Each number is 128 + 24 x the weight over its row's rms, rounded and kept within 0 to 255. Layers, rows and columns count from 0. Numbers have three digits each. The size before them is the row's rms in percent of the matrix's.

# layer 22 MLP up, 1152x192, rms 0.157, rows 862-898, columns 0-191
098:155103123168110123118147115114099078167123138116119091107108144092106095104117132088105120151115144100062114149185120112093158141129131145124131200131124136120131160126107148147123143168162142131118100124182123113109161133126168114127101135097166105121139137120130098123109153099104098137144084101107119122147085143117135168161154118103145115096133113120132142120139163122150108145140099171134115158139152143081104094102108100095120134127149146137107183142098145116134106134154087169126151074135137114158102113105096118102116117121118116102085086139122134123153120147109096157
097:107112133114137136124114132126091136127135087119107112161121153109103107160071102145109121161102131126137114150189111103098132136141140121131165142120098132160123092123142153198128098109138116117149129133127094069155151100114117111115093135150102126169138113156118127119128107126143119128114117114099180150171125124099173143087124108134131126165130131145137125138142114124116096134113157121147110118125138186094115101135111135126112164126066152084122125084096093144199142138153108097129111176124120144090105142117130100100116138122117097110157151147107143084119192138116127086
098:123099161153121131110144102166126120141155128124156121109105142122090138140156031099128089164107147146122102154139163139126097129153129150103105136104139089135118122142108127116151094150104083130163106136091101119125116130128112139138098145113106160098135154109081132082117128134170098122162126117105113150107093114144119147120190121138134097126102124104134162096151092100153147139070123132090108103128129122097112120119146172109149162165140094106125138131145114119124119147145153167109112131182148129125145129124182142095117115159115130105074151137132127138167144102086144102
099:153119147097097134123110115123107089153145128119095106131098145097129086110073133135149110108165129084136117123142112106139124134094137112121084166160109161155090105135142119150116087104138125133106131119152076173089139120164137142141142143128113150138084132095136072138142133108143117121108151123097109160112146106127136119148111139124115132147144133163073153140113130165139116124120108166153124139139127102113124128121134164113131115107085109089193153095145117144110135159155109137138131125152196092188116140106150126123091071155107158099156112144138093112136099149098175140
100:117110108106086088106117136104132159109133099176140156106129154100147125144133148117126156157121128099153124128132130148156132128117141135122141149123084092137163099118157153113169112158144092048137107133169102128147136155123127124111159097126128118161145153099121090120089139103140117159102118132073109104129124152106117149093151112139191154130136118125113147167084123115140150125143144106101131148159083158104101111114121089125108120134123105128128106085110129142174096110157121138143103135124111106161124147131103131131104119109039134092130170149150099112173093126103138112
108:135125122098086156101132087158165076165172108198161132141146132107125157146119119119157122138127127151127161115137124141182098105126115124090104131133089097136124149153143125111145130137128093146143133135137110131087142097123119127125137100099109113161098091136091127117144139087141130178129125156073097116087185125171104118113139095154108130163128084143134128086109127161139121154077115133109064091136146119117147131142126169126136125163134138125103136153141128147119081117178111142126131147094096139124116137109125126109132083178124128130085159138120122138125101118096145122
109:116120123122130116177112113124078110098121156171103124127105125144080126169126137134129184147145109133135166142155172112096144100129101179096129123124137108130114138122126104101139108083177188120141100141138110132132135112096121130161105096134114090178114138096123090108169084104164149171143124150117182127142158140115107131103107105137104124114123138141160103153147130139129126151107092125073117146123150118123162131141150153098147126125094143140120106119125138086109118100156102136153130144095127149139137175124127110153102117116090083114109150140118149094133161049140129124
109:135121075121064086115153127122139155105105143132154140119123142114121081127126150075148111110100108108125141154111101149149100137121129137149151140141119141161144143135101122143116120118126093150115096150106083141100119136138114125146137114118127114133096121094083120193124148136128157176074141148148148148153074113141125207117071154120142097159146152144123135098107158163098148172122101123079095106134141115123139118109151126126168149176139126107106119133055121133133105152144098125101102146109092117130123155128126117115105067134111111138132106146136129164147128118124118142
105:154116124120149141138112105140087105110100113133113119142103194097124094159154134126128104128134133102106149118140115135123156126096147118094067110150087112091122124107129139144092137150127145142134093088122121086135139156128109089139156133117108133149115119114123070118138129116149088147138106148113095099110173129137185151123139109070171160122129118124091138138098131133145182129157096154099091137107153084134049099086122161150161118144135154129139125134121115135170129139141137159106153107157115149096145120133128134125154151150092099127168111149148103090156133130092147148
098:102146094121121158128137089120124146153128149146119122088117151134134109138127142172148172162133138096082148163155132116166118046075152118089115146114095103132109122124095151145137159138132128120132132119093127148091118151102121141126127137117120125111092127094126136160125075126129104110104106122133096128101116122122112113072113146121104159094130152098089120094095137126165137156077142148117117091173172124128133131127146146108138115089157157159118142140151174108078113142170155181150151110083143099143133118157129128138171102163106140099117123150105106121116125109107113105
099:109088079127158158156131170112122150103096116142139123122139201090082153115101124111121099130150168083119120152123142108109145125079117128085141127116102115091134120111088134147115111135133156118125122118129118114138138124163110131108118179096137128118151136108095110146159142114181110120131162147102145127156097123164091135147126122117155068131120141123094092149152153136152135151132077110160124137117080111100066112135135094099134163137114103072130131135174115113149120106130155119104152154118127118118115152139171131134130124158118077138167160138091131114142125141082148140
101:111108128138113128110120097114142097115136144119191167130091155108121153135124092157113164126112136120129124174136166130148142140131180088113132102150097134149136138171147110129087094152160112135148144129111110130103109103109124083075117113102136124096135117174072133150100107103161108181114146129106134122148153122133090099081141126056139143114049130138156107106143122128098149125128132162101120104124127096129130138143091116132153144123127109116086133113144151098097137122130141183120112136138125119097155131165095137166177134113103110145101155148149142136145155131112154106
095:092118114123106129143127151132118129119138125159091172144108122128132150127148074140171126098101103141097103112137155108115093086111127130110110134124126087096131105160137132107137153043129125118165123099099102131150151158156125142154156134124111185151141108107104104138067132144117127163168118121102139166134161084109149117117132104167120104092176145166157154167157132159138157126132109106119102134130122146090123169130144133105120135121142136124156151104128080101119161113137099149164132160120156101157093156108081135146102134090122122103118104143144137077139146135091134133
096:132166132151111109137106120091117102118148160176106138118109129139110128105151132083172196102171106106117151157126129110108145142133080131146141126161129067144083120142146130134105145142123147141129118109118124164113079103126127140162143108084130143131131107127151086108112141114171106135106126120170147121122141158111143133127135112150102123102196112170165138146102141094116109100119129120123118159129089143108123170114114091080161181136145162118094107097110164127127108169122120114143138097167137130087130122137095092116140119113093098094147167154133120115160153098113144127
107:170111169078102119143154101100157132098132118131102123128111149168149116146128098119129110153152102073114120138142136119140107144118130114140117127118149154099169114098161100131097116103140142160121127138162109105091096145143108143165145090124155146121164056141105112126110140123120156173059135124167125124164110096153152132128095103058141133129133140126135099117118121128116154102118111147060108101141130139125123082121122181100114124148109141142109127129091137134148094101138093178146111134089171128123151126124160097121128097157105135100119180148142142145145107119117139124
098:091123103110093126137136127133147082141123133130131176108161162105143135125157099102161128145094083161151129153123109102121100164110101099144103135124093091138078157134101148174131123104113143134137134111100134104163114138077140135182124111077124111128127148115123127118121128098152108160074082150136157127135111099149109157118110118154093112119135141123142135152152103132148126120106133177199121134088128120125126127137115081137102091125145147071115141144154122129132117115128109144129184147173193135127129148115133082139105112141102124063136169144109123141134114117143137135
098:097129118110161112117153132123145066179147155114147092095098090119078153179151135101100105140098120156143131171150141136092094146118118125113139129089121109204131111139119118138157134119129158123133094102113145114135128142143095118144117115102121152135151124131166071140136091134164117138126144172108152173165109107147164124091158125112156103123162158126124092114214124134103149138124119136102130119129146131087109099127143144109141143156145142133146118123117089131166166075115144128083108117078154122121147140143113101137153124125102128116124153143127129109149148098131132153
104:128120133121146144098118119120135155111139165133180173091152144113107125151127113090188113148123124144102149132124096125132113146125146116110143196106147118114125167150128159107123143146142125125128140131155155109064079142171109087119086136135144131148168149106128106099121124116113067126120118119099152152126120114156154111132113161068123128176130132141179100108135108074135172067113148140129111093109116105096082136104113120096111126194117146099152095141117108156112098133143142126098133165140115122109148104138090131114143100149108119136109118151109124121131129100114161112
097:148136147123127076165161131116105095149171133094116115154127161085177148172108101158114118113131161122145142146104120115121163175135129093092138108124116113102118113102077128133132120142159130090127151143117126149137145098148126107132131142120138155110133122115093139107134076110173115114092112110087192118152124096117104127124123058104111121116147116158161134118103086121158168156098118110162127127143122165124123091087143121102099142106122117123137129094132143104135077129155125113110155082125137116129142126127089109105142141130090097148122134130137108183194138121099145103
096:123149123156144144082110142100117144150099165143137111134143080154090134140098136130150135162092154107132148126145125132144119104103081121131116156133104115110099122144111117097141158162103176120104106103108164126112132119146097086145105105119143125150130071167108134115107174123184124176127160103108090109123105133161148147122140129157142108094136090172148092119116135151123077148035142126143095116113102119119114117146150115158121114152092153100095166126109110122119127093155092139124176121124149140131115145140109157128118136116136155106115132127143137093147131096163153168
094:127093131125120092131124134150099140173106143118146111116149098114096132161136143156126125137121130130130138126084107086123151104144123117113098164102136111119095100137082132069164104119107129160163130124100111147122128153138133152180134154119122129107125121117102166142088072100108144143122105089175160133134126115115140095109099139119106133118149156137108118178137112105099108164123097078134127087125127088141127179154123063113108108144119149138132107125103134126136108085148082120135215123121125119127117166127122141085152116163135161077140100145143104134134128160140128091
090:097094118107110097145142141141113123110139154152092111143103165134124095154132151144111154149069105138148114120130130091112107133097096108119112153130160141150159151144106079118119136149180110140129163127125120098136071152121146126145123120144153148142063116104129158142124108138158129105110134163194139146179145082137149148129148105147100107111131111090107062113160146132106149104143159112102096110145126108087163147120115101120134140159139147126152151144132128127137078146112136106110138104125120177120121138130110100135163099164097077146098135142081170127116157113119152153
104:077147134137106101157120150081139119148144132194128147115115137143128118151126115116128142157131129101122163139167095150127085138095092143122130128117082149131109182124098090104107132110106139142123102112126146114103106100108110167117168127164175135116105121121126112126111121074148113131133094099103140187109165060131122124113091133133167105124140126124132133143092126148139099189130121108125126137120139136123122091126148137117109135139119125122144120152149089150081120151166096160081136145135136130091163162118088122079129146159115082113154091137129091137124157097139082126
098:140112128106131102092113160133114141143137121180126100115104132095147115127127096128137123136134130139119138140108075083121169097099133098127094131107138128156119155129121149171134092126146117139111159142122129071125133167142165102084115127130125142101159146107123140158104067147099130128160120138107087186086103161096167167132123175132141119128151123145138146122124162195119098148070125098126110124090109096129085181128112136130126152097143091122108133122095133118123142092139097115133173145131130145175096135098153127112123134140107115116111122145106118130136138065115168151
092:137125124109104141111132109113115153097153100155126113109094173083141096117114090147161137140147117105108136106157120132110114155116120163097129136127086125071132143100091127104111102119129156139100136146146109149132128103183137119165080092108150139171168130118117095109113118100099098133099169151097119112156126109118126144143137136130137128155129148142124135121119114182147147087147159163122138122154108096105166121117120100102161151112147160131100182162127131129115120191146097133133129095140140143176083139153155126131062099129096163113176135131080111111131102119120156114
099:132124098125097093173110094149145117146145138116161155129086139102093089152149089118146084167097140156157120125119100126126157112152111155113134146132118143130148104124097096145103156113110100104115156129106124135142099118095142113153114111096134143101109100126126099139137133163081121118146147101130151125104123106109110141076135145086171090136120151104149110096139117118140185114142125103141117129145160126099107098103093148149134179145117108102102113196074133126103126114137100164097135094173092107101177105125189147107131142153105157125112157159137140146143121144128146136
101:128139113135125094148092120113144079101162136126135124122163121136106075127139135143116131130137117135131103139149119150107152130089101101152098122118133106168127159122116143097129094155107126131128109101108144110143128106163133136159150072153148136153071106122142124152101057135159141145124110154148074118084142092105099162088181093144141118156147101133124103131162121147104125094093157118132077107096155108146119124169113138116116122154113122106048143112112128122130129090152152149120123132156148125077123114115122121106147125151098119132073132142137124121123090099098132183
092:116145152092066098183104120100158133184133120116149113106144159091140140134164093152170128107122107142105140156117126119108101147157124142121121123130154100135130134112112096098102106172178113108109099133113152116108063131158141130153119162096121144172145109129091111117151137112137107148087120153167128134146124059125122136139113155139082106117146154111113135138112091196156155096143126123096125131147108132090140112122121128113101081107135096139098126141133140102127131146123093160129140133165172162119117135128119142133146078125092099161082111152103133137148122127127151136
110:134135145065128127151142099132138140064150157103111095128093133131104110137116122161147114178132126150052142134151109108146131127115173058117119094154123124159135156107099141133153140151122139103130143093126101167129073151125147083169115111096110106131106112105120138153118133090127122134108143108113151156102114130092175129111098171125127130144161123175142131069077125138132147121160121141107100105136132140127133137122169164148132138093115113129114117127100126146149118108167137131144147130129152060078109138126123134125139140127088117102161138143127149131145081146092151129
102:100133132139099156179116107092113123107114111112092134148125192111118125170109160107122154158144103139106139119125170088166107111122141094115142166172137120166099121156096099133176109124159148143116089071143127142153124139153131103135146112105152191140171134125120116109138136134159113142153106116143147165101078123110124126086123079136099159134128124140130163138133142116114113127104084165107115140144150123089101122141110149088133095136068165144120119126135086171148135106133114128076098128151098132145115149149104136126106129144135101137118085138111123114150145120110090160
101:130117069072109138167124084142063144141091129161124116175121128153152117137085142105190085145120123129118158114164101106126133132119119117120082126133120097161151136155141139110131123118120148125110126123170094137127076108147097106126137164112152137111140122103128091125149103103156062123137096124124132114145145105161104152139140155096138123167135100154170069182123136131119116114138148118124126141120113124113146169097105110122158120168121128150154117143117112117111143151146136178080111135149153077178089104136164090093107136131109120133143113129114128138150130131127141135
097:152085094133134149129136112092097086120094115106130155115108130144090131152110128140161153156142093130143139165116098128154133101109161116113093105116064151139154149136142148103145091083151137130131144121113102094091104114131152126090125146114161112150102151123088177142109095086172110098091140142137075114150121122128134109103128120116117149169135153161129122143115097161129103114137120123147128116114120096146175138119101101121103125121097067131113142118154132108080090098143114146134167154150155121148116120125107141095165153113118163121151083140162099148143159176152156131
102:103131100154150132148142091116127124101120124152164131107101096114129116155140108150117141140095116145104126153143114111133115079151126122102083091082131125108125134184120109092095123131146106124104134121118137109180085111110146096149138182099154171136134107129089176109098084155155131145096179161139157155099134104132104134128132152133142109137103122148122120090101138160138120152107135115090143105102118142125145101141083088112136154140093073116120128079130101105114129143123142135116126138117132174102161121119161110143152123132085097108127117149153195180144119143148098157
106:087131136112144137155161101109102129125129177156144135152113130116134115099102120135140096121064127116108169139145128134109130106128143108177131125158096079131092121175099130138150115129122096125113082114083099099113179133143118107101146117125107139107110100140143111119152108155187120170142100107121147122104159126108175172121103177139159127147088127135088134125097122127122164165050134151140108157126144116112110101136133105101169110149117117119102136138109123146120093123155082143139163106097129116137136146161133097105137085130107127061134113143124130147136132089136149139
103:075130108146116131124126075119111141171121167142116158163072087125110076198127101094131148106113120109124101124166149075151137136117126120117125124138152097127107102156086139108088088146110124152101133143147178150152131136172153128112132152103154113135129108116147126101088112141132144096144141113142142108122113113115117166076125117140162135137148125140120133128116140118133127107099158123101135087132154136065081141115159140147122138081075146130121136141127147158080114132133130118112159123135139137114143146111107120133182103124083113162122127152144106102154111153088178119
093:110109120113127126122136123115085108159152109132123127126074112108118136145100136185151176162125144173124133129168049117120092122147143129146130102104154116084150125131145110114119093161105140195090092128137137166136129090085120153148171159118137127126097133140146109133140098144103087127136133139117113096156197147119133118129137148128098102126123107172080150107132095135150094120127124114155127134125207142094138105153136106114142138119130139102074122146112142154115159081129105151138081153111135120099131132157128168099110111152113134131140121141142116152135127139123106153
093:067155112143134118164135114116137155106156149143096141123112162095112124140144155102101128144125150127109100112157114084142088146114110124079121126151144122087138135162088086112132099126160135108146141112173131161134095105146148168111069163128153114127125088143119152097142137127123114103073136137084130150116163124115115154097132112129146098146133124167139138181140152169103126117114145112118116126145074186094124131134118110095129126136146104111128157133140154072076086147154122170097112177109163160130148093122107127121138137108110115121124159130138115137118111139111168159
# layer 22 MLP down (transposed), 1152x192, rms 0.165, rows 862-897, columns 0-191
097:117152106078191109110103158136110141164117134152183136137155141085127200157144133113126135110097108160150158098138115108123141105156159148141097111123127147119086082114119137139117153076117148151099124145135103152147082160125134127123101111152076124102144140116124154123125093117097158114090174158116110145129155096131143148119153111133116153147112122141144090131115064101140119108137128122121099127126105097187113129114122115141115107122143142151111101133142167126124177128148162093110138120074103155116168156137163135117188121108135120138097150141124144135127145107118105148
097:125115126099105158156100123132141139125142163122118143092116124120128132093115144155104158142147136121114128173101124106120098142124088147109170136143089092045183106099158122087121146175105121127130125103142109117108188144118130168129118126101119110133089112131105152139111149143131161134108132114137128110113176108127151122134106087138134102113170125133122148147092063129174135194125112133102142117117126108120097140094147125141141115127156141088108137129173170102173173100120154133141106136127109118124154142173109120148139121121133148100094093135159161144138106129165132179
094:121132122134137117154112120140153131083150097158157109127147119123137132164155113130090133161120179111135105112144116121109166128115167096083128140150146150143147099076146115137087115108146115122127112103094106136140136105120156101172157113156122126164138097120130155112117140129116137146090102172129163111138109083095088110190123145122170104118171119177130091092128150144152117125120122167191109135161148173131156143106124124109133115130122159108112122111128120131118103134051120127138146143138100161120145131099098148134174144142122085150126100092104088140149105110115092161
100:155118146097158110103123098073122144120117133109164122102156172130108119114095091133108113105156121124123103133135194127106165088134123106131105128151070144130086133095130107122096112107049131129116137110116136143147089148167146126120127140135103115136119132161156107125164155162129135139157157104120123141137112102141154085104149120157162152088162103121168139130158148132163154118137094124152130161155139161128120133141115113125157146120138174146072120172151091130154120130141121135150149117122165141119104104115153112133130142105079126155137137091078151116145141141158138063
105:142101172152140096161123142110114094147093132117113130129124138140142096064125080140149143126127129150108123114139151095162146167119087157094140116122165112174112132104103125068142156136129086165139140121115115133140106142130171134134150129116146146171124065117051132131135119120092122084112108106129107106160116137128120073091151117099107116129138148180119116110094170107134161135155112145159136123157137091171123145138127143104114143106121108130138151106134110119145101126136193155147126134131131145143133135086126177165120100131131142128137129120128166135105117152162150076
107:125108111099097142136124174120098155118103127135132115152135117100116137129119136108093122139132151103138133077133144121135168122108186092133150134117149091154146129122138119144051131080147149166100171153152121122143124127173115122102135190101119115119170094100111106116105104125122128134144117111127137111130104092112102155107116122123105104126070172136171137134122109144111143161154108172117163140176094116121113095135138134126094157111156126110116136148121143129097161120116112127128129189138109119069153148183110151127181129125097123158141118152110164128105186131127140115
118:109093131149151124119117129103084120157132165093099175171104126139113139167161148172111147123116149099100136123099121117167153099093134105059118100112093158158116118160156139114123126144121133136147134107106122137138091155115119115107155131184135119116170119165140108114137145151129153108105145115123118145090133135118123128164133093110135084124116143138109139133158111135127158079137132155125137146172128120123125111121162165117077157141131141071150133108099116150102149103102165099160120163137123145103128181095092159122148097106107162159110117100184174123117106113161118128
107:146104091179097156110157097111106135084129110118161127162101138108138128068145145131147084111135145128139139119131104130166143136144151104132135145094164104090155146111115093133109101148122111181092197148129150122123151171157127142143148093157122115149141121090146145170123140170118132164098084156151164155108135085155156137128156122124150157142108101136166122130190125147135127100097112138092144076126111110137115135137136135140190146116164125090138112114090114116126107113112128112122128132137100078103148108145127144127135076119105128131151134094087117122112142112125128136
110:145163164090159178084174156123157168138177098106145155114137143098110158123112161142117124154126153139089121120143104160116121151147107109146147133101106141105068099130144121116104131104134140170109138133124090168122111113155095152069133122129132140127147140143127153143152116122130117125106131099147099138109129151151116152129060099170106110112168125120153084148130075123097137101139179125174145098158124145092172158119107099143139118138103126111132126137119098091121097121114121093120162095104124164118128129139130116088105107100118095150154120141149142144160117160164122141
101:137154140159139132111142120143133103150110161152113127116147153117149122108120089107122137124128186147166142127110120102070140161119171105132138160144098113127150121148095120140157096133127117146082148133083092111110125088138108152125138136149098138126125118126068077124147163141107130150113089179109154126127125119121128124121111140158126142122100107128148151163079118165141072116138111127146142119090141154081112112127095104135185134141129149106125164133093124161164116090099140116112109109153137132082110156165124117151130147123155135136137167217116088117144127151088130140
094:109142125116132127163112137159151127164162099114125100129119093148103158148118125128105156115097154145090110115174094142144130148138137064101131116113116122155111127120130098106149158119107094121159148134158111131106141124086102136130175125136167090142125131136111160134139118147100119129163163126167055131139153148140124107136139078105122159113155152135107124122128126101159106104158163140079127152101111140150150149120166174136115106106129098168127145113110127110074124159091149116120110060104170120146138157088147114135135147136162127139092134138179166104098118120142087125
099:150140122143127120076137138084132105121143139087109106147129114114120169164113093112139102104166113125157104142083104128126145129121083142138148161123119146091106107114098115138095173141128144151160123148107088136119178151109154129181103134094100140153118136106114157108156127119127085104137162118138099096126190118141114118101166117129123099157119151092145173160172174088117121133152186107124140124125118173168108179125104141155101108150131169123107125148155136125113105145092144132114149115119069144145112135141141129098130135136128119148114124103126125104151097143181152106
093:125150133086140178122135109109126131144130140116111100130177145097115139135122108109110146172122145110137124191139102114143098110130122128149130152128130155117133140108139102099125087179155130140127074153133148141109112092107119118100144134090156153166173178126130152102127121142158183107123124145094134148110151089110113140102154138109124147140124117100097095125082137124142157118115137108158140095147130118146165131134148130122118104123113139143096107116110147133132106115027126142097150114145117099096143102165171170101135183107131122105124157112127126192172119156119109128
093:138157177134165109131106135158103125121120125148131095095143130140147135138164092141082141160105062178130141123100118100127149119134108121138132128135141196150153099124122152136097110137164147161156155140114154136147148157098111106109125127122127119143145135108144157137111108117084113114137131114121165157131185106113107130120143112113143078178121106132074125114116114132138120109174136131061122110147115096099149124127101132100117124116144143149112134119122150142188118143069146095128112116112113151102140109146148155180110119166133170155095118120115112074089157139142103158
109:114123154136109122132157139123090104143148153133174117103106194155138175142114150121094109119102138169091151130131124115135113140126103130130143161164119115123120147082123139171106102104104146097143118166150133180100177140127149131088100144129113112060190136136108125076173141127086121133134129112132152138113133141119089116169107125115089155147113104145101147100107145158144180139121109127126109100145110139125150147129073105129115142111101128124127117108158143121133171130152113125098121142110143030114138128115122137113107152149119140089151120162127115146148117122151141145
092:141156150113140112119103121139081126142142128140130089103129124143120112131080117131117139119182153135140141144063140132128146090153137158086152136121152152134126140146130142134129125123154079111126129141125103122111158106156075118097120086127113134109116132110115118122121191124105125116189163101116149147146159125149100123136154139126135138116142108116080113111131148108142153122156138079119122094132146131169107116111098151155167174129080152186107135122129152111113099140159107107130069097083114117154142137118103145101168134150168133173121121052156129113169133136118121159
091:209095077109112101141116111161113133100158132139129125130120149164178141076128130114138095134111140113140121135143134152107146145127147131134104129104103153125136103130178091123106113143125124120103114117132135140132139123139154142106164159154120167142128141146108145109154163137141102166151130096114089128110089128134115193153101137097152124096086106146147174159108095121128109128135135153116102112145117120158124167110124136120104079115131115156127122122145182121079107164054123132135150097204143124133088105119139103142113154141094112124133106095107162143131155120108144129
106:137119101106169168120167155192110102127092123137128134130117118125115119118151112103128139136166118104124153127067123142101097129190126123116106096155120156138154109132115099088168120092077093155110112110127137123117112141093131139125094127138125134117128136102114134161098119136111144108125121145112122126110198136141094125172147184158155140131112130142148121116131115158117144138141155112146141166127098152129153140182133138123111113153091142153101126124142143111118114097131111145174082124098211133082164141133086084077130101152160114116122133142108134144147098146124146138
095:147135098175145118154104120138098132127113119143131132127115143128083143162132122089161173095090151150124137114119148138172132123164105114104110150103143143121178150136181136128088144110150137152130124119131128149119109142098147118128177087147168079102161127105143106111118099172077122154143178125154067133111094139098094128164137117151124169165090162092136129088138144166151133094116124111117145132142128116141116160128138109101130110124119136108146121160109090130105100087075140134135096108111139171122109132132166157140126129132086159157125130072162128110132148115113127140
097:132152181096101122162156132154140112156090116155132157121094142103112148132133127107134115135169117115118101142156131116107128157166146111132144131083163143094135135139155091159141108090149119146110136189108113138108092187152162143125170146142117095086141108098152098107156077123094143088139123139110141077130124161092121100137111119117169122144108108140125141122123078148156191131173084159113116109151131123099153132132124121079099110125165107156134099125118154150128128166146110116149117148093125134123155132135157122125124156135124079125096136134090100143141115153106122094
093:189159151125118134134085131129115160120145139118150146127128161119155108125138108112169145081134082143106124160112141115122154157163110152130087110112103125148090154084116136134154142131087091126105134099140108109184110125117174118124161130114145121131123104164129092092146121152129150111137134093135135111192109159112076132116140132112116121101170085158144122126143118066140138152159090131164141114137111141135139107113127174143148157124123092125069158136155133156091129101112098116133103127152153143138140136125087134135105136118095088096140097149168112120129146109116138190
077:123140129143128152127137122120139128144118087120142141108165096118160164118110149145135087141153130132152162103126121177159140174173171098137124090147093110120133104136121154140130092108096111116150108122140111098123112081141142100114154119132110117126143162142140140104125144122151147130142139143108102127112111139132155077162107156119159142155130139143141144130115110092161192139108087136151119134172129097146136111172116117130145134103126098120099134117127073144124157139000116101149137132127147107130147117120104136116136153109114144134128144158131076111105089123158146130
103:101157120144071134152101109114113132128154093133097131159107154119093095101109135132126106152116110148127093144097144107111149190087133132128095104119126154106127136146111117130175129130185108152116176114111080137150109105120095153175124105083118122145147158145102155096148133134111122123146132089166117124111083122117153119113141118108096132143140149111133116140127133112113185105121090152102115135151114140141137113146106145172158149100138133159149136130158123128160150141183115107120152125102123095106138115157128147142132147081111207133088193139111138144120101157168115121
091:132143146144115075107113104117119120128138134113144188170108113104133134116093138163083107099156132131102126129154143116159122124099117124136152121084133132093121182175153100146091148102109150142139070167164129133114128092132136131140166073122132129128129113118088167141132102137133169194172108152100130082156170123155146118111124134128113128124087138117133084124118123096091155124129138154139124191159130130137121152138115103133156106100131177125127103159133105113139131130109090136130070081121126133106131174139107148139121112107131135114154161131144147098158124144151098102
084:094105124154102143165125146142123149114126131141120140136125108152108162162137116137067117092072130167120117161087124164193177095115134109140111100104198081170107123183146105145137151122095113142120115128153147111138120147123133152118097121164099121110119135098141154169119132182134130094124110117130156122134136116116097117116105093133126134114087128124120112127131155111126142116126097087134115126070145142148100123130113112120088134159144149155123061128105123113148131072176145149114107152103117140122144137128124142127165162129115136135124113131170170166152119127172103128
104:123146164118145131113080113124115156137136170096124130138136102087125102146111131119092158130125115127149128129149155113149111128154172117179106067132124173167139114105153103191159108133108124118118127117136110146116101173153108129135147106129118122158107094137081125129127111131133124112095112159101107144098122157099093136098126145106139137127142105138105189145139130122129111127101134140123110126124122156139149109140121123127129096113111186090093156098177114119118090134131137108138137119142198130140170134130105158091148182126116127118199079101148085111138109135105178140
106:132100130140131094154127117120128112122105115117115144169157137140178063130102125076161066095124105127104131129125133168107173154100134141145096092126153145156155126164109145135111114114123104132152133173111172108132108115135154115132126111170134133146089149152173155160102123191133128129109121142118126130144113155150127100091148143129148122137134112111134089148144151135122130111116165113140075180131126126113099108141119130127126128137111112151101133094146135127100046184177151112135125138131157166142108120124115135135085108132115162181117098082122131118088135146154131129
091:120161099120152130125156156124112121120127123129139158097080131133112113097127171157091086107151075072162126137148142125142093101083171141136145133116105134107117102132147121143140103111122119111111149112136121118111208152132111155112130100143111123123137150125159150159127094175167170144131134107109111131146143146119116111101121135136141125082144126172123132117080143091108095115114171128173114114087133152175126128136129121118149134120165125142142133131092152143124144100078141148130118119135134167180144140109108078134141163117097135083160126102100085150148166112131181130
127:177171132131138142121150132113132114109103120131144150116133124146091158118101113161154130122157138098148175125144118138125125104132141151144135136085114156121077175128100159122169123162070170136176134105122133123128105122132148106071126129095159105148082126170106112126095130113113127126132098131118162157124134148176163139100163138160085122137130123124146109106107085120117161158075126151116114117139133140121129136157136093164136097096131135148073112153154107115155146089134154103144138074097132135154120096181130144102107154109158135069112095157134103115132108120147115126
101:135151123145156152137138096147147162130103151163139115137150129090111157125125105136154139127115155161110130132095148146081150098130078161127129134088116158126130107095136133124114166161179127126167117133105126120113161110152085137107109096106125128127095099156155119165097107118085138109149179141168118178117138102170110104150123128121102135133127107113097163115080105173150144140120111100145138121133134132128138085143119121088122138108124100118153118116089122089152135118125128102176176082101137118125140148084091094147110134099127157134171116183134148166123112132123180093
100:131091156132124204124135097132164124117074119106131115079134086126113149112135122145153090126098143148087176132113175151120133143144073124113138095166149100123097114127127137129183155148118097118149073097124131139124161121086146121104131099117160155167081097154135179136118144130121131148106131103129147106128170148154128092122134110191117121112123175087082125106104108117112111118112089129156108173126155108120130119126139118144145092140131129116153119138120109125129136126178138107095150098150147100117129116113148104122115120149165145147145153130137160133132098130170135156
097:114147151128127126121109129132161105078147145149124132137165177146141131136106111141103094112149157157129156163105123143107114123090088163141124085135137120099146102169114118161147111146115143127159130139153161116149141153160120086157139144169077138096127078126118068167104157153132115126158097170093181149090163110136143118100115173151113117148144084127130128133103137137106078092107120128174111143140126099119105124143148178133136104135112112120103114113158092170124144152122097112145099138125129156115156113095135094143130091149122119151124142073117112095109157097122142124
099:151161160104113103115063128118101149138088120125124108144149138114148173126131146140143144123131147103119106119147137135167139151103123123142137191128161138155155132086123186114081158118114128187120150084161163141099141150076092163135140106105099163102117104103149119148119079169107148104119078127118129143131146152098142164145116108090108141093124137111071107100160125093100153100132158131122070128142133119131136117149151122139123112116137101127145179153164125097126134111130144111154130139140119127107146150155124129136115142143169167140146128090122110084134105094144134121
110:139113134152133116136136110141152142090125125160106163120161127136144092126110104165160167117162150115099109150136108097126114182132135167169127150080094086100112110132104141136114149166135110132137145100096127110137123148124100146145124186175121095155146105164088144093149100160111127133168116118098095128142114135118097133087106099139111141135114091127146111115144125127109123188150125159097136110149118158129152111129137139129181162119131099133120171113132126129117176102149175132101156137130074130126122130143115123111102157072166105101165104105099097094128131156103165120
107:147124154128163120115135156090126104071099120157119095114148148118135115109123134145135114154136115172120171128129165150185125097178134114139146085116128118123145121136120166082102164114114141133157094082142130142108156128151120120126139126131133134130139089123130182082137119091124117155114103109112146141139090138111132094138113145081105159162104103126116125089117154097166137128140121138116157168119059077173150122137083135135115146100167160128138159120124106140149134114192133148152065093113116098113150110108153129160141113134124146094135150164115140115105144120156118138
085:144137162105133152137150152124144100085109149148138122110172170146159097122121135142131083142184136139149132126129192134099160108131109131131135142143114112126148135113140161146123177046155109133153126134146121076119136143158111115117099107077128150141174161127128130122097121121141111142153148143170122125122088113121123149110131152143143156134139139089174149156120133128134150150094187078087119125117082106126143147126118130095115103139149152118093138101126142086137089134120121130130132112149122103133093092109093111084097143092160122117140152120079146136096144131159148085